Part of a small language model's weights.
Size: 12 layers, vocabulary 9535, 18.7M parameters.
Architecture: LayerNorm before each block, no biases in attention or MLP.
Training: a variant of Adam for these matrices, 6510 steps.
Each number is 500 + 25 x the weight over the matrix's rms, rounded and kept within 0 to 999. Layers, rows and columns count from 0. Numbers have three digits each.

# down: layer 8 MLP down (transposed), 832x320, rms 0.0363, rows 486-516, columns 0-63
# gate: layer 8 MLP gate, 832x320, rms 0.0399, rows 487-517, columns 0-63
# up: layer 8 MLP up, 832x320, rms 0.0382, rows 487-517, columns 0-63
down486:510528455490470501497519456482526455562504496503489487488458484441524498483523493487519517512500490477547534476534508494481481529490532506502455535507528499478484435527493468492533541534518528
gate487:484523477512512467509514495502492451513480508482501495500494483534512507569479502464524492475524518561492504492457514461517518516466495497523476524514508498537501494508504507539490496557431527
up487:516500527527493526507501551500523501467486462505536490523483516503511500543490496514511482505469525504500550462495503509473530523473518475525478560513451489471482508521497420442512479526498501
down487:532516446505468507502518515514461500475510519506568522524487529518457492493492515519524516496522474502463466473500496530528503512470564547486499472565489453537542477448419534480467491482516551
gate488:499483427523490489505471486510447463481439500505490494493485514493528449483543527470543484478494506521484478490510508518497501492530476474505526498457524512475480537484517486523487510539488483
up488:475471481466481521530479551513492532469498506494505551498535530440499498508524523532458568535498502503491484512500476492513549512507497484512531481453478467492490505468496466522506531487498439
down488:469502512530479526495558530518483532491487484516482433479488471510490460505541495505520489526514473535488469520520490515490451530477493471513518505465493534478445527506526494465440476535479499
gate489:532484539477460494489469507479540455491519516564489522495551517441536518454542514464448482458510485523505526504507449499495462530498432491466458531499512486494471536491444485517498552518453527
up489:544527472440489529491537487512482539480451514464446466494515475505503526511486545504526518519483504510484472530517461524486489483522525503492502520471480524500524514512524497536478546524500484
down489:490508452528465488527450471473505523519497483479469529452530480455543506499504522516508518476544562505506507478526498509574513522506503563540491512494530532523511474481477518451520505514496495
gate490:483518490538495524524439514479474519517490502523468514494438503478513488524515496490489456533475521501489564537480514522478507474483535436496458501504525490552498501510462475476540511495520481
up490:476502478481532463501515466495476465490501502495467498513483519501489497527489499508488479538523486538438463511497534515467502506511472480490529479490497446497527500509485516543496505555491503
down490:497509514565511483488487443467481521521452466489534512508506480502522487515541486505510540523464524475503486533494499516469486494507489459473502500475514505539493471496527512487533518519524469
gate491:508488518524474518488471510506517487537502529464544531513512512471492523515490503528501490508509507480522519525513477449478518518542479534491508486502504516493480506525495532515509468501536520
up491:519506514493535528514496515482494487541491540515535500521481468457532467466546511505490464488541520488512502537516505517501500475510520494462492472515478493486473498516496490501467481507499497
down491:483520487510498525481537504534438464510530492460521514499531509518499477500504519523520511518516487457492500534515470488484512480514497471510465471492520467506497502510495527484550496498533490
gate492:507522483508499483483501521491526524485493483506491545502500504536509485487488480493506477517505511547488528476495506517457451506468497499465493520462518487498508511458480502516464527479482495
up492:516502518489509477506483458469495486535537522493524508495449469494519473500528505504508511483515472491509511505495518485530495489500510467488482485496530480494497500481525534470487506443507483
down492:474488466485519498501498512538509517469503469536495480510491497503503442527526502528491500526528492492505533520506475498503530471515470500490479446512478493483505533507482429519506474524505504
gate493:500490480533504478535468493500494491529529490481432489446499492492506471498525487549485493524516486495484492508465494484483535511493481524488508498495514496505495507513500504521460509515515471
up493:523526518508489505520496531504498506517529472506474493475525474500492449491489503560464494535482545509524511483510482497454532502511472505483525505472544495488503508491514470502492471480529449
down493:472514510425489492479490500516476517498499495491508499476457458494525506484515491498489507499515508484518501510512500544506539473491498499510551496514477484538511518492477497492484465549527485
gate494:492478516499474521502523534485506494520522531476527523536472472521494508505440477510497487462512475478473516448513470493561482504501465485484470508519542530491498523455476485522516555510560533
up494:482482523542464562463447548533508500442491454554462480458521504512511478500511493548558561465481451525522530510493479501486502480475529493503498516501516522457506467450495511479510491512544514
down494:491474511495559492484494535516467492460492490516506496494493515457490438467490530541504555466514498526484490469464489495504496490502509477552489498494500497446537534470483486510513501524500559
gate495:500491464520468470503521477502502483457438484451524465491482472493480518493466477516442464521526476529533464505497466481500493519527511504496479525527547484515493468511503484465572558462495473
up495:538504513487489496528472492476505509458551439509481504505510513519502491464524457477496502495536492476526521520453520523506523476496474472516509548429506531494516479528486501482483545535421492
down495:507537533489473527444512469440490510491502489516507522528526512445525494493479516486465520514502513508486518478518556478521475509535506495542471504504520509528483410487488518477469496537534533
gate496:503491522511521529506516507546494536514530514535556478500536503500518488493513492484518479506486482468516500522503486484497514467483492438513478487507506534486487499522491506514489511532531471
up496:542506520512501560528455485456493487496520498535513506488485469465506493487495512514513469483496516503475493521515521518504492542479520510499480528471521532499486521488480469507528507553492517
down496:506488542525525466515496527480495475461476469498502498506510523502501479491470537479516504506510478472521533497500503444506511499473512525494512503516515498508512532527496532499513467450496505
gate497:518500500493523509469491466487533450449515483487514459545508553489519507543426457498490507515518568499490521500514467525494524499493521512471524512552445531508496550503504528484494463500529520
up497:518483462495460551538435513567472462512550483461501499504488494535514482535522504508518491497482440548518479538452546533464543440484501465508502507541492477482480538495456477526559499477519525
down497:493515481524505540483449471484531461486465473472525499486485447517478542499512512507497501474501505551527473498490519554476537480482512517502492545511535479495493500542503521516538509482489494
gate498:519445446519494493518517490482524480517506501527526441501498482544475476479470449466495450521517503526485548519502488512484491481531519503509500525494496544525487508501495498456528502456534485
up498:521496520443500480532525488491514489518530502428504510465519481468518486526496492499551503510500498493462468512538476476500475462503534473532528461547516493450521512517543482512480519496506500
down498:545508465503509528527497530480498507527532511510538499480490491513492532483520475519504481481526527528482518497499472490504508510531505515495449495506516486462521512503502455451496514472530514
gate499:500413529480552499510488514439486483498531449482525499506528484523491495504546530503525537455523463514539485528459526474478462519492507541502495518501442514500534516503457496513490557524443480
up499:491539520490487533551530510535505433546501494458500468544492503484507492516495516481484533455472486528467539481511539436549488485511448472534475492494509477490462503522499461508515467485495477
down499:497517535481469529465513535471572510479542505469505477492538487477499510484485491437454508503475469490515504486489495468515485533517493515553478479521467480500485480506549527483486464466537543
gate500:493458500517430468497510478470502482471509487506547472482485476488503543472488503480476493455489551518474510508517469494552482498518537462524493514477470479534478522539497496597517471501498494
up500:492496466516504514502470504488554483511473510520515528483515499488480534509507497511474519504488511505535512488524493515517491481551477482505485487510543497524467528515531469445524520491543523
down500:503494494503465507505505453498520486553473567479478493507470501483504517523485521515490514539508507553500480509534539498494491515475510503494514516484497444494475487528473507551489510477480472
gate501:469517548516547527526467527485521478528511501466487494508517498496489469499525473503512532479495493486467498489509515494497494503492508480511479501477497509468512501519472529510475491532516555
up501:507519484536495504518478488502537472496507490491518496512534482489508463493484516517502486490500490534507492465519498478452456479528492480521511502500499511466473510492485493514551476507526546
down501:479474505526538482504508503520491494494496523484526482508517496506517507481486489524492491515502554483502462517495471476490476506493497499503529467503505483504525498483491527491486483474482516
gate502:489501528505519497496492516519500506460494489523529471489507470508504472549527523481490495457461554460474502500502497504491501509470483516506488492459495497511466472554493511456443533503496545
up502:500492506483513537500553522461501542528507500531496481490517508505491495453485491546525449485488468507469495518490516509482500514501493491486519493487530516499518483523473504477476510526521510
down502:503538496516496486514519462495492514481477479508488549487507516483489473489488458504481479509528498499533476500502513496497497460533496512502471459538495501510519473518507492525525496541524502
gate503:500485501472526518495494509517494486502479542500487488499493502472521507482507510492508494493473525500520507528505535504511511515493522487499515481522496540515520478470481485527507493533475496
up503:480528519503503498510498492516489494553532499493502503483475478527505529511494526493486522493506508461503512508487502516502512496475496497456510478471523507520499521496487486526473517514508503
down503:495526495503486486504527500494505515499502485510513498516502530479485521471502504506481498478504465522504499506522483494483490503505518498541498535531515493516488477515497508476530508517521502
gate504:471512484493512474483504482528485479493474517495523506479531518466523502502528511494521559490565503502487495492521459506508456495512499491487484526524497508507529504506468548529451554508529526
up504:473514465494512446495492531533499505483497548496434521506515503501522517524523503483483556475541505461504498487511480510478479508502500518477470513525495508516510449522536463516518505481508446
down504:524504505502480507512486467479533544480541488535482513534527471512483513453469497511530561524470512502448508505511473517468504510496505468478574510502444486507446481494495512469548523518482531
gate505:497520532486485517490481494475511556559535471513541542473511483515534550524515479474512492508547517540520530510502465532474517532484547510459521528526497510494402520554468525515487501485472470
up505:452519459493512492497497461475502455467452453522497525460492509442485483516502532449468466510486514511505491452522513467479526519523506492518489494479448486501492490512520486492448482490494491
down505:492480492454514523530538461530519493471486498531495519518547521523487521525531472514494521519482483475483541516471498486510458499476430475493492469493462514500529534514473461546485487510493478
gate506:475467467445527505531479564468531484489536491522509525490518529489529494488517522494494473512478529511475450535507460563523496462535538538460524458451522487457507518475510500517500515494539532
up506:529500488490504514491447502531477535528485506523518510472484528517471487476480502531499494519507528502478538514460524510523486525534517500496511472522540509508482507565570505490482452501496474
down506:466521487505479489470519451484507519477488480480549480503512477452468466475504521504470559503488458473441521456554472526535466491495509513519536489492496501479466509520493539497515507533510476
gate507:543490493507492474514508461493500506526532507523486477521469500486518515508496490554535479523518488517492527465481475554490526514467529513481496487469493535514497508490531476505463505500509501
up507:504530455496499506472482508520504464516496511499469504485496503537536505551494536524490463472463519478488499490487516498526514501527497487502504465521504468498498497482474490481442517481481513
down507:476466513483494507477525518494502476518511506486492555532497501496516516549521485483500484497515478547518505464490456504501454494502496493505554515549467545466496496481499514496531502527484499
gate508:500495501496448531482504472507496524523502506506478516512521524519486467520484474501479505468485489469497495535462511487453477498481504484486494509492464494505505535525475482493481488534525446
up508:519486536490493475503492487485473509492484491542458435487533500510493501483514502485516530499508460520506484488522552508527480553495528540510523510520472506514540537557501498511489498582497443
down508:499501492487476507496500479510501503482480452493495526517530498494521496512485488505494508511515514509505486507496484483518555489496507459488485475544508461485543442440485520532525488471482503
gate509:502458448489497521527514499473496518500522467511492494443558545503514470513494526486496491525502498474499495488491511507515497489506484523520498477491477471531491525505482470524481489506546523
up509:480509497506511433496472452496496471525475497496494487520494456461450453516421485492482474486491532512477507509564509501492527503490487496513489466540499450496482517494484505516497550514491487
down509:512482465483549515486492502500525481510468499477504536534469445534479526506491528549489473514517515484537503509516502521511489512478496484488455479537508517511466466500477495468509507503479530
gate510:504506504528506502500481530502506483438526508507494470508486469482483534486503474528489486537479524507517499523503464487516473541547482512504466492496483480447458474512505486444487511520490498
up510:463489503516492463477510500531496519497492514501493487466509504540525473520524474504468496483515538504515531440482461483500507490481487504492517488491501491501543442512519509524495513497500520
down510:520487523470485519560505532474531505458498491506533511490471508488493517522496504501531512533511473477469464525479482460500470513467498495501481517479482501499469507491507487524509521460507524
gate511:494464487524450524491507457535513531501514529531498511474537555510483516522477499516498521478537507496477495517538466524494494565508530469483524507489519502492483469451498487516469508467511551
up511:471491532512547458520463504498542466483498471461494496501497504497509500505534520503502543491513534503505490544482507459487569508515537535493453526476478527466458445498492518499453480555502499
down511:504459494521487526496490427471506507521499476553462494482514462509478466538464513539523487481528514478451523532505531471512463520468484526469485492483474481514508532485481579527505538502471476
gate512:516483450482519541473494483518484540471491492504525531508493473495536501468474524550489465543520503527472508553462531523499529467511492484466476524459453503467483448489487521568521539505463483
up512:459457448476474472506516467521529506552500530486481506494495484456476460490468479553479431480483474510516473465525494536494471470520508520473519488519499484503536494515470516469533512467463443
down512:520501491520496500494514457487528533501501496450504481462492530506477502491501499495457532472512557516472435512493468495461533465531521479519486432500462465468488504539510486492499442480503498
gate513:456502487446529531480463582466505494504528501529500452507517491528528525519505514502481506502523456526488482492498490494474520498519504485485505475530461520508491524500509469504462445429516508
up513:481491478495524490484520481510517515463475492500501527511536506470509467505511455506500474481495523515479512478461529465485491487546494567466463521428538543472462517482559498506464524488498478
down513:528503516477532429505451527441486500506517534528427467510512462466493536480488516535521563474470520489498507476495495496483502566486519461513510491490477525515491499512511504516507512440473484
gate514:467444488460526528492544507537519476511449471515534479523561527489553495492445557499493473468479504488482512479537491509481467488493497515488506505523482500528507494505469505490525522461494495
up514:474487504537494498546488442517497468482490479486484495456505520526498447487526471480497492523524496506496500472505467530493442486442509474502509459484470481499494469518533523491498480512513525
down514:515430490516456509526496506529503495514514490502532503508491529488529535463487537501522524480537509502478526502535449478450508447470484540490532484506480567515526505499516476506461516484477501
gate515:518533496532510515492530500495508469431518485506540490485486485497500499512536474473516473493529466500474529478460548498503483527458469502498474508478503486516550511534520529515508499489490460
up515:500557499496471447464494513468479456522476507512496519463459482499469535514546495493510484522492522503524526527490522488479490557470505508457506545511505486528474454500522500486499479476496432
down515:505447498457491525464492465511541572514493522517489463516490533546535518519484498535482479500533514516535545502530484488490499478488495488481465492500494451512476479520490502512463492474487525
gate516:497517487506503507498526509470539504496496508482523496526495494493498480474498533566514495506497498490528550520512478519516524515486531487471482467520486505510506496470477499496494513556496525
up516:490564503490488474477479523448503521498502510521500480484500514481551511515453496482507488461530500501537522513533479500486497478488502515466516506499480567550515561454499479488502507483538508
down516:504532490527508565501545501524509496534488488502515476521487479505475514476500505530486467507478493485482526476518481541479535503529513518546516504535482454544511495468460524480506521537485551
gate517:489503509500515488501493517513514499502459505496503462494484509520500469517485504553500495537507507517519513522508528483479510453470544491477502469507551488527498496530451498475532500483478529
up517:475478478514499566512481526457529536486436507499459490520518504497500473500507445458530450509527530506495499524518467469527507482520505500495500500512486538485500523520469503470512466504490480